config.toml
n_layer = 15
d_model = 256
n_head = 2
n_kv_head = 2
head_dim = 128
d_mlp = 896
vocab_size = 7649
activation = "xielu"
norm = "rmsnorm"
norm_place = "pre"
norm_eps = 1e-06
positions = "rope"
rope_base = 94200.0
rope_fraction = 0.5
qk_norm = true
attn_scale = 0.0884
bias = "none"
tie_embeddings = false
parallel_block = false
extras = ["local attention windows", "shifted keys", "exclusive self-attention", "normalized values", "value residuals", "an embedding shortcut", "learned residual scales"]
init = "normal"
init_std_qkv = 0.019
init_std_o = 0.00348
init_std_up = 0.019
init_std_down = 0.00348
init_out_by_depth = true
optimizer = "muon_variant"
lr = 0.0119
beta1 = 0.93
weight_decay = 0.019
lr_head = 0.00615
grad_clip = 2.0
warmup_steps = 121
schedule = "wsd"
decay_fraction = 0.634
decay_shape = "linear"
final_lr_fraction = 0.1
batch_tokens = 32768
seq_len = 768
doc_mask = true
train_tokens = 264000000
steps = 8057
dataset = "wikipedia_en"
Each number is 128 + 24 x the weight over its row's rms, rounded and kept within 0 to 255. Layers, rows and columns count from 0. Numbers have three digits each. The size before them is the row's rms in percent of the matrix's.

# q: layer 8 attention query, 256x256, rms 0.189, rows 251-255, columns 192-255
# k: layer 8 attention key, 256x256, rms 0.18, rows 251-255, columns 192-255
# v: layer 8 attention value, 256x256, rms 0.19, rows 128-222, columns 192-255
# o: layer 8 attention output (transposed), 256x256, rms 0.168, rows 128-222, columns 192-255
q251 104:133122135109145087139133098098111194098160091145157119125160111129111136132121162121103177114166129113107116140108150149128137114160067125148122134181143133112098113163093155090108109173140147
k251 116:178118130145125110119136100087109184115150078135158094143144153107109132115123148121099119060146147122090127114109145100122122119099095099091138130127089134130138104155082161105105124125148119
q252 104:148124121137154118155146124125169163135118089092178081096114143105135110120119132081112122108106105134118150133161119083129121134131132130145154150155152117132127111137123119085151134115121115
k252 104:115142161125154141125131103131144164142124081123158087111179143109094104111123122064116104109115097145080128100127116086125125131099128138097152162171117117123133126175135146109114155140128115
q253 102:130129123144143149146152145132119163128117149133124148149117112138147162123141114154150123111118118157123128129078082092076118106139125096143105126134095093117085111128107056102123120162118111
k253 124:120107103158122133143136120146113109132095126128135112141132176111160132156092106145153131106148168125134166117115111119048088091142109097166126114152134080152101104091141068108112149145171118
q254 104:165151135132131104117125123105082089133099149141127170112135142149162158138155155139155109119124149073106128144096120121125151137128124144152133130155137125133117136119132128143095114125119114
k254 096:107151132096135121112184091119160115158137127154112135085147171129145160143188105123125130137133153084103161139118138095135141151173128138171129117133113130116115130129137119120092095125116063
q255 098:131172065103177099117140170171146141150111142108164079161137118119148173128135164130167117122153156101123133117126112081159122138148168105138125132140098137135131133132162148143107120136136135
k255 106:137170129117167079137120160150121125109100124117115133160131156151120140168100152161154088136174171116106107132139123154171169145135121133157106117135108151125145116139159129125136142162135127
v128 092:124140154111129069133133096116114121146094092099152144134089153101110128100141166107095182094160107143118127159155088100160141133099187089122122180118141098125114087156093146120143120146114116
o128 088:117100131116105135138169100116145099128082133141101098127121110120125160141159148144146131116137125137157089142130121112140130134138131109145133093097116151135165084055083131164121109152110130
v129 103:110116127122111162151130074116126128128175145137098162162102132107141133124169126126159151088158100159114138139132137128112111166116154090111170138146124103122146107128131137122098128081096108
o129 098:124165138103064178142123098074141123097082131131154148122092136120109139142134151099189146115151099113138107137099115140099118130116140114106099128163104123133119143146162138099111111141116128
v130 098:080130110074092152144152131114116156153121098108149117114116128158111128176143110172120102134140143131147123119099112152119130120082126137114140175100143107139109174110110097139138139122115162
o130 097:111159134116166127115147129095113156116108154102181134124063115144128169167115094147144119111170155163118139131140073126150116169098164154151170133142144108115184140121096134122128114133138125
v131 101:158126143131128097150161092139140121140104118133113160129130130113126116116156113162122128153113115117156133153137129120127157142154088137124154102137104141121098107096162088100115139106151112
o131 087:114112133115120061143062125141151102101117129119165130120127126090101157142118124141087088139120132097097114162130126135124134136116124145129115107119121121134117142115181148128092129130100130
v132 096:118122083103130141123155124128070117146186143162142094133174145146099134124119140115142130115132120102142136126133172072132142119098117154133130166127144118194136146142165105124141165168113099
o132 096:156134080098151144125120123104137072141149117144113132132109130152139081066125141157146128164131144141091184109141137104115141129128084132100111182136118115127129123144103123113064129139108125
v133 097:137086152132119078090108119079127102061104101152153165146125106165169166158112114102117132143130145129118079093126129110120156111160161098118141137081114150147111103115158088113127124134115145
o133 097:144124110156118129144097112169122131099160136132141108148157119159155115144140113108125136140142146152149137134174093139162103124147124077118166135117122146155131159147150126103139113121150119
v134 101:183127150062136090111142152110121111161151130115112138198113143099129145089127152087098090138116139150121150113148122109125128120140175105164114101134123119151103120122135145097098122125118142
o134 106:122104108087132122177121146124155079117095121119123099129131129099097126123127124103108104118116150067128132127121153090116148165130126204110127081172159115143080102160110059137144102113128119
v135 092:172099093090138170119137158161108114130178111136148144135106117111104102122099135089118111116123138114120081098122175141144160128127105126116116123148113144141130103174134122108119109153141155
o135 091:163148139181115163139134116108129125114114112150136149144137103139075129138142113160060160184146148117108099096115127105123095124097138124155134096169122126117100122134135119116082113115109146
v136 100:135082157158121144112130114138118153094114150113159140147139120147139148155158135117085107144124152143147128096107174113126128073174097117085144101098108150102111149126123135112164168120124127
o136 091:134123121126168127122108141130116132119140155163088104120115142139139156106118100118103110119123124160097121177119177143150122091166077095161136119106099181158171159095134108122126132120127124
v137 096:131141141121118118177150129089117130148141104121138139133157120103163127114142093144137067129140165101077148148143117127138167139090134143172134135154144161144083124138134106163111111147162127
o137 090:105154130107122113139134140123138114129100124124088127149169103131120080103113134122116141107127121123156094148126137118167131160143109149155116164156105143154117105156119093164140136106160110
v138 099:100156107126093103139120139122112112142135141098101116127129105130170139124139129128153129097129139161119128147086166108127125096115166114128106152133094126145144124153153129112132155175152114
o138 088:126094098122124076172119084099128105149074164110149126114088109142169111114115116127171117122114076124140134107140154089149158121143143141120121136151108160131136128180117139146137154144154130
v139 102:156126161116144122111180117124133163139108094127128180162120163141115150148148160126097078142126119148139186149119136132210126123134115126140134141178127126116165135119140139130123147136096122
o139 093:146088119139143134124142112105121105112088113111140140132082080167103151139179153128137122120168115099164162113154129137131178158138157127135142085099165157133126133156179158150125121135119134
v140 103:115128112103111144068107134143108178105138105136079182155178110157097099131137122128089176104146089123092154125128118135113149155098146149181116121108116121145119138141122121138130192145116156
o140 093:109100125157133130071168110154131104139143113120097120097142109133111158110118133124163143104114164112118090116137161131101093171149103135156108150132114108149130125091097105107133169096116130
v141 109:097146120097063105139182110097141112140087115097137122093154125152103171140159152114164141119123134121109112125107119121170142133167115129081127148151110146180117158128149136107124111123154107
o141 093:118113121169129114113146090102126132133114087121108141145158135150141138183125126138131128135107118138132190146124140118144127167087080134131115128106131093139113110127146123093108141148123153
v142 096:172125159196140098130077099158122142105120131164090096121170137137082156130083104175152155104151148118153140111107127116128108121131117116142118184120136152158126135092124159143116141114090137
o142 099:167107130108124153058113082153112141120149102114096083158176124117120103134155115109118148125112143109102115092135113157143090118125131103103137137140149158111141125147137157126102149155153160
v143 105:107164108172129082131089127127141153142118133121132100126160139124101122139103136111141135090092160117138128099166111138116135147160133141156121123141121137038167118153131076136153132121135092
o143 089:125084162121139130116122127173093113138172100100130111138153112154131121154153154111092123117108147134117129071134149117171110117082113130107126072154122115114135151170144117135185139101115137
v144 103:121127107111131117139121152116105136143141113136127089157116117114113142096127148118131136149140089122137101155091128144141165178115141217147113137140145129176136117134127133140165106121157076
o144 093:129154123110145115102136144080152140122115122100090152094148170130107127100129107134139132153141140142105103152075139167139124136136076185128117141111139169093128133109112147129122133100168158
v145 100:165148099123121132131163070054116131135121139117156085139088104117105109097111137126144151131141116169132135139079115112128093127120145137156121126136133113118174120113123138175130117097105102
o145 094:113132067093159175133136114096120142160100106136142161125123109128100131143124141156152178105117126127109130160125132109120139124133139097125136150146125139128101092133119138096138167139097123
v146 103:154118125112117132108115140149208136070115127179135132117136146135117144143184141135117131144099134150089161158138173119118103101160113106157179122145111157128160140128118145139159108086133127
o146 094:155122136168139127104109102206124109120100111132111113139163133136125092134122109113097128086120124140147105136142145143096132140145176151124144149145147094170127161131157118129105156097157102
v147 106:120125141126117150179132163101151133135177122155128127152090165115157095127119116106129171136114124156088190100138112161124116110098105142135115097122163141134121123157098084152138153127123118
o147 097:144136124123121151089171165154139125175121130156137157160120125108090110125107144133119196121121123154102155083113112095112123144094099132128099162159104159107091164139120089154152127113084132
v148 093:142085141129118146112145133184180129123159148089141169115150140130101142134102142132083159122173095122124116124140127141164111148103147151186136156139129102126152117138096104116134115142125153
o148 087:116130141162119135134124123154147096144103105118134165127131118148131117167110124131090130156180091118118125124113112130117128147093077121119193124095130134126140177160139160203142091120092129
v149 096:087119144117113182141124118130150147157106149137157135183079113112136128128148132122114131138142107121160123142139154093113116143133102150122120168144176161103141126132091134125092111127117154
o149 089:129086185148131136134142161121133133135095144140113103165133096087099102088146118136095133126135127124115160097157147120126147150105146099139134091144106120099114102092128183117138139120127094
v150 104:134132073105153151100176119130121110098123097157126094107134132127126125134093131126139138104163135109094144130139095121187126104102142147113147119164134091100131143102103113113135133113122127
o150 092:149133137062127126143181154148126154116120169131143133118132074158110101083155092103117116144077103082143105123104154147109136096136146123106147153147114077127162104122110126197125122157114125
v151 100:140180131148132101097133163102122127174130081184119124153166133103112106125106128135134090136106144118171118178109139095146129174139143121167136109166100137120115171091111125144144126129126112
o151 098:143141126099152113088147109095138124131095098133138113090160119161130128102120120131128114124109157096141172163123119139132102149112116113151131148115114138127127160111066138152130110127090133
v152 103:116100148089143154107106142165159142122128137198153131117099119102145111139113137140106112141111122139119135113061141123157085103105110136104122117152149111116157137148138117133174090147109150
o152 095:170124056147118128137155147167111148099162132115149130133126142134132126084113126150108157101110122135132102128109090127156142136139139070094114162150134103116120131149094109133120075102102133
v153 105:137098162105167115114120156162147117122113121186097191100132130109091151119130133166133121112132128144133155156133168136067127104123093078092163059158113133128138118105120127102104147123132136
o153 093:110068102131120132127106079148141164072094173185157133139102108145156128151106134127108090157105156148123153141166147134145095103177119116129152141097169142094157126137133138151127142130087129
v154 094:089134126153134108139123091125139136090127114101129152149187118102164143151153164154120110108117142124117153112101110174139157143136122119124121146114136094150138099163119113109107104157150101
o154 098:147119137101121099129161118102160134138143080136097173101070061103166148143156103127157133135137127101111120138108132157102162188090066107148185140110140147179166171119119123117150154136111103
v155 097:132134152093084099122131112148126122136137124104099106064171170151164135132121116111153100153107157107120133178107131142173150110143098121124140107145112124156133125150115180100099098141140137
o155 090:188117167143113118077138133124136129121121114083144111147162137120135148115118120152119108147135153130096071159106165154126156118175119144163114149116152123112112137111154118151145072134154070
v156 112:150156140093129135101113131182150091095155095119144117129151136125090108146128117098101123099106170065103145106088085109131128146105096106106135107120151127137123114133094108122110072128119140
o156 093:167127138144149145129125187155155132113093111118112112111117101106135107149129150106103142128067102100122117151148091109134126136110088147135113105106112145082111130129128147140129147099123177
v157 097:155124143125135183151116145112130098131120150113158109110144155150157136138123150133145114105111108129088120126100127148120129142068143145115166090153147121116113125157170095175133111182153127
o157 096:114155133103111165127159103135140122164122125095128108095152149117140141134120094096114151082094156146110130117136145113155125132109130124140109120165141120081120076160124125104156095104120128
v158 094:180129118111157160115133143131134133134142156120158080157079150126118116146108088123140134108165116183134133112159113119125126124127170164119102155134144168108070122121097154118141132147094135
o158 092:129159153113133132160100152132100146110126178076120109118115078118140168150114088096142124128124141128151137127147155108123165151076120093091111157200152108125102105128084166086117145141143134
v159 105:092129132143102129179097094177161122122115119108128157098083133150151149172157126118128142106121074155184133153139136125124139121120115113105126112145161098108123107113103123147134116123109105
o159 091:161132130144091138121136118134138154173131120105149111112101145146185132113140108120119123154150082137173096126113168144151142152125143115111109117114157123129145150101114122126117127118115140
v160 109:063109167156146110167115099131137176114172153142112163148109135137096125110178132127138131125130150200145120125151151149117123112127153124133119142117110140149118119107117121096084113134124115
o160 094:109102172160134129129116115131130100165129088126133148131065131142144132119162097120126126103131149139137150081122143139097143152100102133115108094149128159141146105118114104114121121101133076
v161 098:151133130109133109080178120088119100128124149153158130164113122160129160119154134146137148128132143142175132143128158173104173132167111079161109117151131154117091120115143091134103140107099129
o161 096:097152155164146143156160113120107110147102166114123115111089153125141147160138139113144129167095106096142134149131118097130114083134119077173141132149136103127093097091159142145125120099145135
v162 099:152142101110123132056163159141109110122078107113156113135138105106139144161106140106115115114099141125112114116093163106126073152154148136152124089148109159131147120180145139160148139121107124
o162 097:103087137125146127152124141128140135104120146143113107110147150106103109169144129093129098141091082137112111112144180130132118119162120137098120102174112149112131136104172146131117129131153114
v163 098:103144104103134123119168121076115128138123155210126118114161152104128126121130159149182160152097118130116126109080143099130099115109120133131116113132126157142130099111120123192094130112112164
o163 088:121150088109144139096124096132175139174151104112086157157135130086118143127137107134135168100136153124161135113099131113114100124139112128152094146148112174118109107120145119101158147095133095
v164 105:132132113126089116088180133134120118142134093111135144150129094106117138128087133095117129114077132109091134101129122117070144153107180112142131136115140107119119104138106103128148143106180179
o164 090:138099144149138132161112131098118116109093121121144094126148105113080101106083129119113159152114139138111107140142162135114111156122149133129095107148160088084164053134133097122139183129135140
v165 099:143117123116127180104103122116144134134119163178133105092099136139130155120151111139101107123122142122116115133094116133130106140137091146084109142173125111109087091133177118154155127078104105
o165 097:102099098071104153089086139124179119124102145094123116137128117158136145139121156106147163116099078135135136127110121133130153121126130131172091196154152128128111083163131103130144115124109113
v166 113:137119160172068128138135091147150108137100135058117155075144091114165140137146111110169108103124161133134115153118103112123148099121169166094137127178103141150130133141126120161146160103154094
o166 092:154123158118096129133135131132123111127079077128116143125131143094169111134086141101129096136126110099136129160140095147088128112104144088140148139165121134129106137143167150150165167138117129
v167 097:122100125179118141102162146134158099104162142186153147137182120157109172170109093137112142141162098095153127134104146131169126156152135071148125142126099141073134119117122166125099063094073134
o167 090:145127165114134136124121133136157130126146119135167090172132068094145112153129178107129117158123174113133133171094104123130111137118161110139119167127147105141119180151137108093137106109125152
v168 107:069125106167123120148127138159120115113126153140120141167163129134128120110120105124150143143154122101126169081122115109100173133111104106100138108096145148162097118122103138100107164181145132
o168 098:119130133148113149124182111086113089148101093126121122144156135110094141115126131099108106117104171115115114123129140104115146150111096099134113111143155132136144158092089090104155088164138138
v169 104:127136125113118123099118110132104139158178127159144139130175124127120114133119114130147095109106141122096100133128171105093107130131148119147115117177116143103117155130174103131101152112129114
o169 094:110108135156142155125071120105133092134123152148119117141176106122131116112111144126128120093123100156146169108099126118119171142113108120114135159153084139170134095162127132154134152131143111
v170 110:150112172136095095143101116160082183135119112150123153166149087126126157114117131138145121109139132146127101136157146115092135118148134120146092141121144150140135135116127149136149099170121139
o170 090:153120120182152142134131114136117161138141091121102100106116113103130129120127138147130138121121091139126129134102123141095130155140099138120142108117166109064162197161136184132117106139109115
v171 108:148156117103083139148119162119126112151110135108121090095121123112135089173076078149142125121151129131106122134155135154085127167118133153138114129089190146108168122163112167135109126124126139
o171 099:117131157125139143103150131137135143120122144132125101133155146138121076148094123169117137135094190131089139138134120155130108117140129174131123150119095136134106107093155163132146140133181126
v172 092:135109118164154125089180130169108114139148107121154125105136155131106121125127114137115134128104144145169127201122198101116102144115078105088175119165116114116128153158133134117104164162100093
o172 087:158108148110146174128117175157098129134139119155151057128160145140135123144154152126151127120118132128125118166119135143125122145126124090136111101104097143156113153128145102134124181139102127
v173 099:132140098111164090132115141149161114132137160117123154118151113086118148098140141144140140119121129111127153103117140121100121138172137169141112139114157119166101141148081135160098095109181186
o173 087:124128109141166142143147130135089122179109137145091139150156104174158117106090092088126122173130169145133144132113104117138115114105140156147127100114127119093093106145082090150084111122137148
v174 100:117132152148104137085118082136129167125132132127143198120138129116136114149101160164116151174110088106151136140089152124166121140103096109152156096099105121102095122153163127129137144135123170
o174 103:091097146128171126118119153185108101100133076118104160134152084107166151115171100120129110120128133128126171131148137097094101109152150117154138119085136138129149099143142145106091125075125164
v175 093:156120174179124088117113148098122096108090184117110179112129125170153179151106124137145107146103094102167120122105106120144122105079132081134116096138133169128118147101162130142155129119152106
o175 099:149113114100101100113085111148150140094089146105137138143098132134159139120140060083124115109123147120157085117111162185171146141170175107116131091145129158111124144132134111145117120146115155
v176 104:121135123082129105132136141153148104146133135154092141123137146121123072088081140157142161134125128143122136133153142112119119111112127153135115119131113099126147123120102158126086133151160209
o176 094:182101134138157149146122138162115159125126116136152124153121170125120124081121104156143109104112141130151126126142148089092115142124145173151130154083130097150111087147137137138115116157134209
v177 105:117136060112122164097131142128095196083134070177075134122106115125154126118128138117137144091142137132136116137154133104143131119138144147104109129100122128136125136153131144125125173116101107
o177 096:129147107150125162110138137140109140113163091190100155148135115160083127128142105134148146105104107128157145119153148111100147097141154084135146087132145127105131112122141091156114140189148086
v178 093:114122157125126123149169131189171139131131097097131079109151088138134150154100089094115090134148153114111161120153119122137157151103140123141107135112093140154143105153153160129129162131121135
o178 092:149113124153107164143125134099121130132114108101132128138139162114110116172142157105084151091153138141141095118130169116185095124113136106087151150138141128121106137124127096136145120120170155
v179 106:126101121132098072128078121116122163100133149121123162120149149121104142091115179141112103084121122146089114136134149105161129153141152132097128129141114137151125112140147157109071139088132093
o179 096:138135135150151062105158136086116170128109096115119154115141141154146126122129113108073084114113110115158129073103135106097172129149119155160131123157119127181138100157128131108120160142092099
v180 104:096139112117136174155121136164149152153157124105098116109150187125102142128098149175127133083100123128129080149108112117103126105122136121137116146158134154140139099165105076164123170139146141
o180 094:087148136111157123166142121144123123113146173121114126136155135115093132092132130114143136100109116111197157134139117116153117108142079151161077113106123121135120150109081104134149157133137125
v181 100:110120123148093085102115107120121119132080134129164130131128100139133184132150151142100134109132126119106138089119099118126173123153140165160156132125125110158114096127147107099107119126118106
o181 104:069139130158087065100143127106113150093088121145087115100122110124116138126138180145145107158166100147128150104109140127131130131154117086105142112111156137133165109124143120093130137151149158
v182 096:133136103155136124091148103137112126178151098114116114118165136133134127126105174091087142137133133135171139139133124159150095161132108136148135089143075139093182151120169114141134072110133098
o182 087:111126138152120125093104117134139078171142149127135180145171146119125123126176170129103105145111171113121073136124180123127136134154126130100107130112114170160116134111142152113106197113122104
v183 103:135128129125116147099128131108136156139140137145187091114105123113105114140120131117094146158133145143131151156119103099081111141106110161169134106123181130083107129086076144140117144089124126
o183 086:118105156108125152147107090125131123119172167166086127145125178115102157143148153115116165120105160113160075180119131144115123103159104158220164117166145142113169141166076144111159132135114138
v184 100:139143134137080152143104121100144135113088171095166089184098123092156168184090114127208142119088107143143140143117171164115135113097157121103158082119136127136143145109134124126096125137123149
o184 095:163093122107144128116099099121122118110108171156182128128134120130188140147130127116114140138148117099135133093122148099124125131162137132105133125140133148114110115120133109174177145126120146
v185 099:129147110124102155149134125170118084112146144131140177123118161156130169147154152098148119143114094147134164144111152156177121165110110120144087100091067159105128147152134091143189153100162136
o185 094:112125163121157128112080128121172120098089125071156151119109134156148163160162118121129150118125112135110080144114140143145072102144099112113116178110083135123126142125135159106185091100161125
v186 106:109131143098138126134131141147142117112124130091105132118136173122125132114141139137114102110142092165135118117164128182101115131077138134102181127087117152089150093140144138149161117140129106
o186 090:111118138131123092129150088215116133067117132080149075107122125124143129120090106107141087112090096148142130142141114142113132100107132117101130138185127157134157124112109145144124152102107119
v187 107:102123138085142160088110118155164155148111145117127100171187132104096118135159144121124133115129108120144141131100134141117095150148137093094131152158169074119174125114100120118112145168116108
o187 103:129090070124115139109131146145124149140094078155147152116143129108114130095154173123090132113130137140135161147138131143143122128096105102139191121121138151105120164066130122139119152128155170
v188 096:121116092124142140104136061141087146096103127140160130096136156131106150095141158143119120114133134160146147148110150101128134168099123088098113152130129080161083128132169129093139141137108153
o188 097:064108118112140154165147162150124138053169082142121143127132066126160119104139101085098171104123131164165105150092126143158138130084126076134147110123138144177168140173121140103143120157132117
v189 099:130125084164168078121113139104102107149108170139172142143125114130112169112143144147111106129188107177106123143164125134105136117121081118091122085134134121139133137092144110110182148136141156
o189 093:122173104107084103178115156106169144156137150126110083126166110177106103101091117129117158124115122098149129172138155152077137116138145107144126131135116100084141203130097104123158151159115133
v190 100:066134102103134092143133143137114065104109113157129134089161135114119155130108107130148129117120089134091137139105115087132109167102104149130109117099140162141132081133150138140126099136126116
o190 087:088170110157183118113157159176099120144147088116138121130136129128130130135135113157155122122134160139141120095143162116110124135097147118127070169143158127175126162124102076140163135097140177
v191 104:147123130117161182104139162180134132123184101133111129155123152130085127151143117150108128127123164108161122081134148135088106121130121085162142115117144141143095117107115116110104129137110160
o191 101:155124131173117127097095153134138108122114123109111138132100111131112125174087100133098133125089140127140190125143130166123105141109121170107145134098130145076129152133175094117101133051076148
v192 100:116156128121094128129109147160150131123116094089148108131163148123111145130112142112158120154143110100131148125118102126135151142114138131104134157111153146149082115186143133131108081125072114
o192 100:137161140110136143122124154137126109105133117147135097116129125122143139130147160097087136118149114144112130117118091124134121180120116126090157152156142155108068101175103149117148105125131140
v193 094:157121126106136105160095139156144096154094143161111147126148144129089135093151124143116145159123126092128149125135120107138106140147119148113158106151122123103089111157124111122137111095142092
o193 091:122135130133116089141180114096167109130131127127143108191154126129112166094146183127140144138151111088086132135136154167126138124137120162117111159106117119134152109102089175103145117110111113
v194 094:106173128126153133099136118148122093160154129127104103129151156093155086110121125100161128153125126128162130137153109127126128131110136182125112137074216151131171131134084147145118139108103142
o194 086:135156113121109123143130128144084124119156138110120119140093150105110132159111118132080112128128109141117127082122115144141159117135107167117134129120145155134070114133114137131099124151115129
v195 105:144173090131152135110122137156109129141164110162075101130092155113154108142111097107167134146104132105133095155085132118120129122107143141115115135106141105100130131155118099119136139154126146
o195 090:165132125116106172143133107154111101121107054099165084128140153128143137134119103148150124148110148109139148143124093153106155087154133130106123101142124088098117141108085140110145121155128166
v196 102:107116096157113105119097095118101118117150173110159149123106138158145148120122060142097104152104116143177149128140148098115142160109122118145127112126141062100127129132113116109125159113097137
o196 099:137086150122144133133100107086132084113104118123193184147088089118130128108145130149121107111115111151115108159077124139087151136126153140093126122113136140107122126141079114100106127094134109
v197 103:132113068141178122105101137151138104123118138153126129140139171161116142092150119097145137103106091139138092120122150149140110116142107111094113121123131110105166107114099120117170083144117148
o197 089:101135135145128166127138102151128122129141074151131106139106141154132129071121122129126124112133164104117165093107146135150101130142091115123157137137098116090133110167121149150121131082107115
v198 097:155143113126129173123087085098125150128127138137138138148092128113159101139096117136122156086126113126167110154158132141083109116109160106169142128142166122127100112117127126141106133158055114
o198 079:109180097144095138114110136157125141140122130141143125110100116132108123130106160091117123117102125132156096138098117129116099179113154117099105133106152136144087122118085168134139118145096129
v199 095:143140168130118088155083107166110103170105092096122168176106136161108154099142096071117140126123110147118146146098143086116120126158106078122146154152148163159155142122173130119128110133172131
o199 089:208093094165145131144109140083125144146145165142124075117140120121126113132113112120137120126139131111138086107077117121133156135091122119106097105097129113112136132101164160151118130109082166
v200 099:140139110166096123161103119163124124132100129143124120076139101135149193128164184144130139102125156140111119136139150124136126097138115109096135103149104129121135118119138113105148106122162086
o200 093:155144144174141134110131107130163137156147130119112085065140164168138127112138176132149116143106140131095146148114130126129070111145116102114137135134110114104114109105149113102085124071193120
v201 106:116122134122097087118084149151113140127094122114140131155143123136107131092157145099082105137124129127134115114104082125110114122180128105090153107153121122153147139101131162156118141107144140
o201 090:155128120171135127129148140138117114127121098084123124112149129121089136106162142112121111096103130085151106113152177128122167134154105111148134107157137111133156105163136122129084160113119129
v202 099:146122139112114147120156107098132103131090155153154117076102137120146128143122117131119121115089150137176145186097158118153144093137103140156108090143131112092164144135153159117166119150147118
o202 096:147094123104174116110139157082143149097127150097160104164134114172141107119138110125133121144108121113148128110125123136120118129118150093130141112129125115136140100139164123124120139128124144
v203 096:092201125069148120122173147096162117137138147117142104156125132138123136134147074150191151169096102112123091123144162172121173123102142158166104119135162133143142103133096117125131088126131145
o203 104:145094119169145140133133119103172119127117182152178153108119172130138108127125120094158173117157142149129139155140120110139128118147145167085153098153150132104120100159118112153119109167137166
v204 097:124116103138123089100117138131146139085090125150111117123138094100089114120112136117119077119143141103103139088170098120134183132126064139166129137133105141130121102163096145109097103132104145
o204 094:101089156087119128134210108093135139144095131161114154134190107141159161127134142156111101105148146134106129116138132118128148138151116136143128120126138136139123118150115145095132099128122093
v205 097:153096102098104140070137135117159138085114119148184123136114088138116100137141090112071146116106140111130102094123159122108137178102078138141152117141127097128102148123162192096113083097085132
o205 085:150095113132092066129153132131126120084102162135127123166119112146134088163129132103125120159173119160127122150107112104131100131126119138105106121185147131106147116131147183121124130080107141
v206 098:165119125111132111097120171139117171140117138140119128091147098142128082115118162126091097138134139140132124108100145125159107159148151152146167121128118098094121151171133110102132155095143134
o206 096:085114156144089099106098104129110133123152074129122152119138103119165121122093098101103110145151151118159158137165135146147139142128141136140135117141140160139146139172106119111141145132123047
v207 100:099111110117126142111118109173114130103156160100125160112111109142167087166087114154108152123103140110162084162169069126158153153128139145191085133127175121131141142124140115074152105128114138
o207 091:105078156149142078136116153119151085161150136119101119116091149103142099091109142127127151160159144156143126111121113152104147100142091099124110141104139105137128169126116127115130057139108109
v208 103:128084190107115175151139178108120110135145148107136119137088087137128072153098103105105118171140136139175150158148142146099139132151148120139111136119141103132107126122150141123113134127084096
o208 080:127118154083161128143106139120145041137143145147147099162111137131111118134098106108131142122104125107105129122138141109144162113103109136123085138147181148123105155132137108101160110129068157
v209 109:113173124118148117108177157109104129161112117094094122142152108077136119135096136096120121139129161089096146132140112150120181147096124152103115136102107115122149111190082132125150110165130129
o209 095:140132139136103136163172150128105095137121147121115136150163124126125118139110120107149124096153148163108128138176136101116112112114172148118117145132104136130155105118132115139132086132139111
v210 100:151121140118115090093130095113119154077127097103128126079138112141100115127126146155105077136162109116125127106150077155156114133139098143124128132154114135138159126136144140143126100103121092
o210 092:110115143104142091107136123116114132096151125104111146116153091120157124127112135141093114147143118116094159120107098154095124147146114086088174114129124117151097181112145110126128109140118094
v211 095:130126126145104112084146157123123142150114112169145105118195137124098109142109166105092140123133112108085148125166157145128128143118130126182128145145100116090113146140124114102165095099120122
o211 088:126113106086125145096165135121117117149122175153157102145115115129130108165111142122117103123124149105126098125145092160122100150118166129141177161111142098130178119144094138158121161149125132
v212 095:150132156129118104158105118143087106136158140128124119154107159179115137171109157139144151136113122180142147144136124103149119170143168135151112166194118165160136140161142109161102131124089107
o212 088:120149176098169151133105101148176096114126114107147091119147124110111095119106147091138102160157166149162099107154155130126092094117111116115129190145119177132107135129110115129099113160144149
v213 098:120120135137157116126123149169118169116142076156100141155123128144109143088094176152100149132146142107114145115131133147185084179129163129108132138153132143115097159168085120130113097115087100
o213 096:089147122090119082080149130147110159112179095098147131144124152142139113112135125160132108132129119119131119122157128145149089183127115133110175125135143116133112134100134174123079080137103113
v214 096:113136123132077125124136099145115167073109153147119162070140129103144121175158140123095117134159133153100108132157153148106171121120136127139184165093132160166135105134129126097090120137164120
o214 095:153099203131115140133118143160164125126112074122106140119122135098102119171117100094117092118145136158115144125140163162114104149106145110156150147113108099157173142129127143123128159104104123
v215 095:155115131147161127148099076159151144132093105107131140128109143144080137104141141134129112154111152117154129147102118124134104120157167110113145146147064160147119092125117110107099105133108174
o215 094:133123132115112113142099103095146122102121106099130137109132137132125164132170138077129089153146106112151082140104126077135120136124094089114113129115156104132096106083166136101133123131135154
v216 101:087147131162123132146096126111142157127114121115153168141108157113088081074127089170115150106149119115134137146126188114102108142130124135153159142106117094154141100101151096102105123094141144
o216 096:142067124158109159151178136157145122129126115139109157132138113126151119135156166109133136123128126085160110116100074090130171151141108130115125122123085106126121102110148144073123123090124133
v217 099:138100140107106105106114129092170175138086129124131146123157157122072130109148132147151111112099122116068132151130110137162137129150114139099131097150126150116134097094144141120091126131139129
o217 101:144120116106115120099097146138139107168134102130116138068168140152112138165156093098154134161115120093137085106092123135081169118129121120136155122138142120117131106129199109140091114139114148
v218 103:114159121157116157112148166143134122106100094130161118087102160149143159178103153119114141140077171115152112139121120125133132151126150115087175111167142159101155140112145097144144105112128167
o218 091:104120151115111157086121128132099148093129142118134185112145096107144143086142145179129137173116139086150203120158108124137156138116122106108103117135092151106111141142121124124155124130145163
v219 101:125165132134138108092170146119117158109118139101116130147091115156127129162135090113116136140113135137188114119103114121134192151132116147118098124112171163145086125163159093123099148152099129
o219 095:096126106110176138131131139111147084112082136128168153095089138114122148097139071129139104156111090147145121124124136143134180158113125093112156097123176169115077148097115141137136088090122092
v220 100:187160157135120094116114139107129097101112095134148123147091102130131131114099135113128139103140132131107149144137162100191120168153094128139125179069131126158136098137174143133115119154115117
o220 091:130112134141071095147101130116114117157084058149156129119145154150130139173128144089160166126124133112107133121092158078097156121117109117129127150132143158119124127131100121106112104125120114
v221 107:151128111098126134126152144120134120111165105130088096148130098113149115180100126100145126113129175113091164104111112142131116124098131138126140105125162052096097105121098139148128129139108088
o221 096:117163138120140145127160138138111126101143096133150086116148149106133129170094126130201094106091149128092135124147106149141136145149172124156129167134117130097088141186104129105143127097145164
v222 092:106132159146130160123101126145112147123132145154111122131134116144143159158152126149102120094113113147157133104124149176119150159166108109137112157133108130125121113139122142093122114141076132
o222 091:157099115156114129136149107117136113154174102136116154116105154114138113125145182150096112142104153128096147097138145127096100105096124070094101098146168117170128138087104112145109125098136112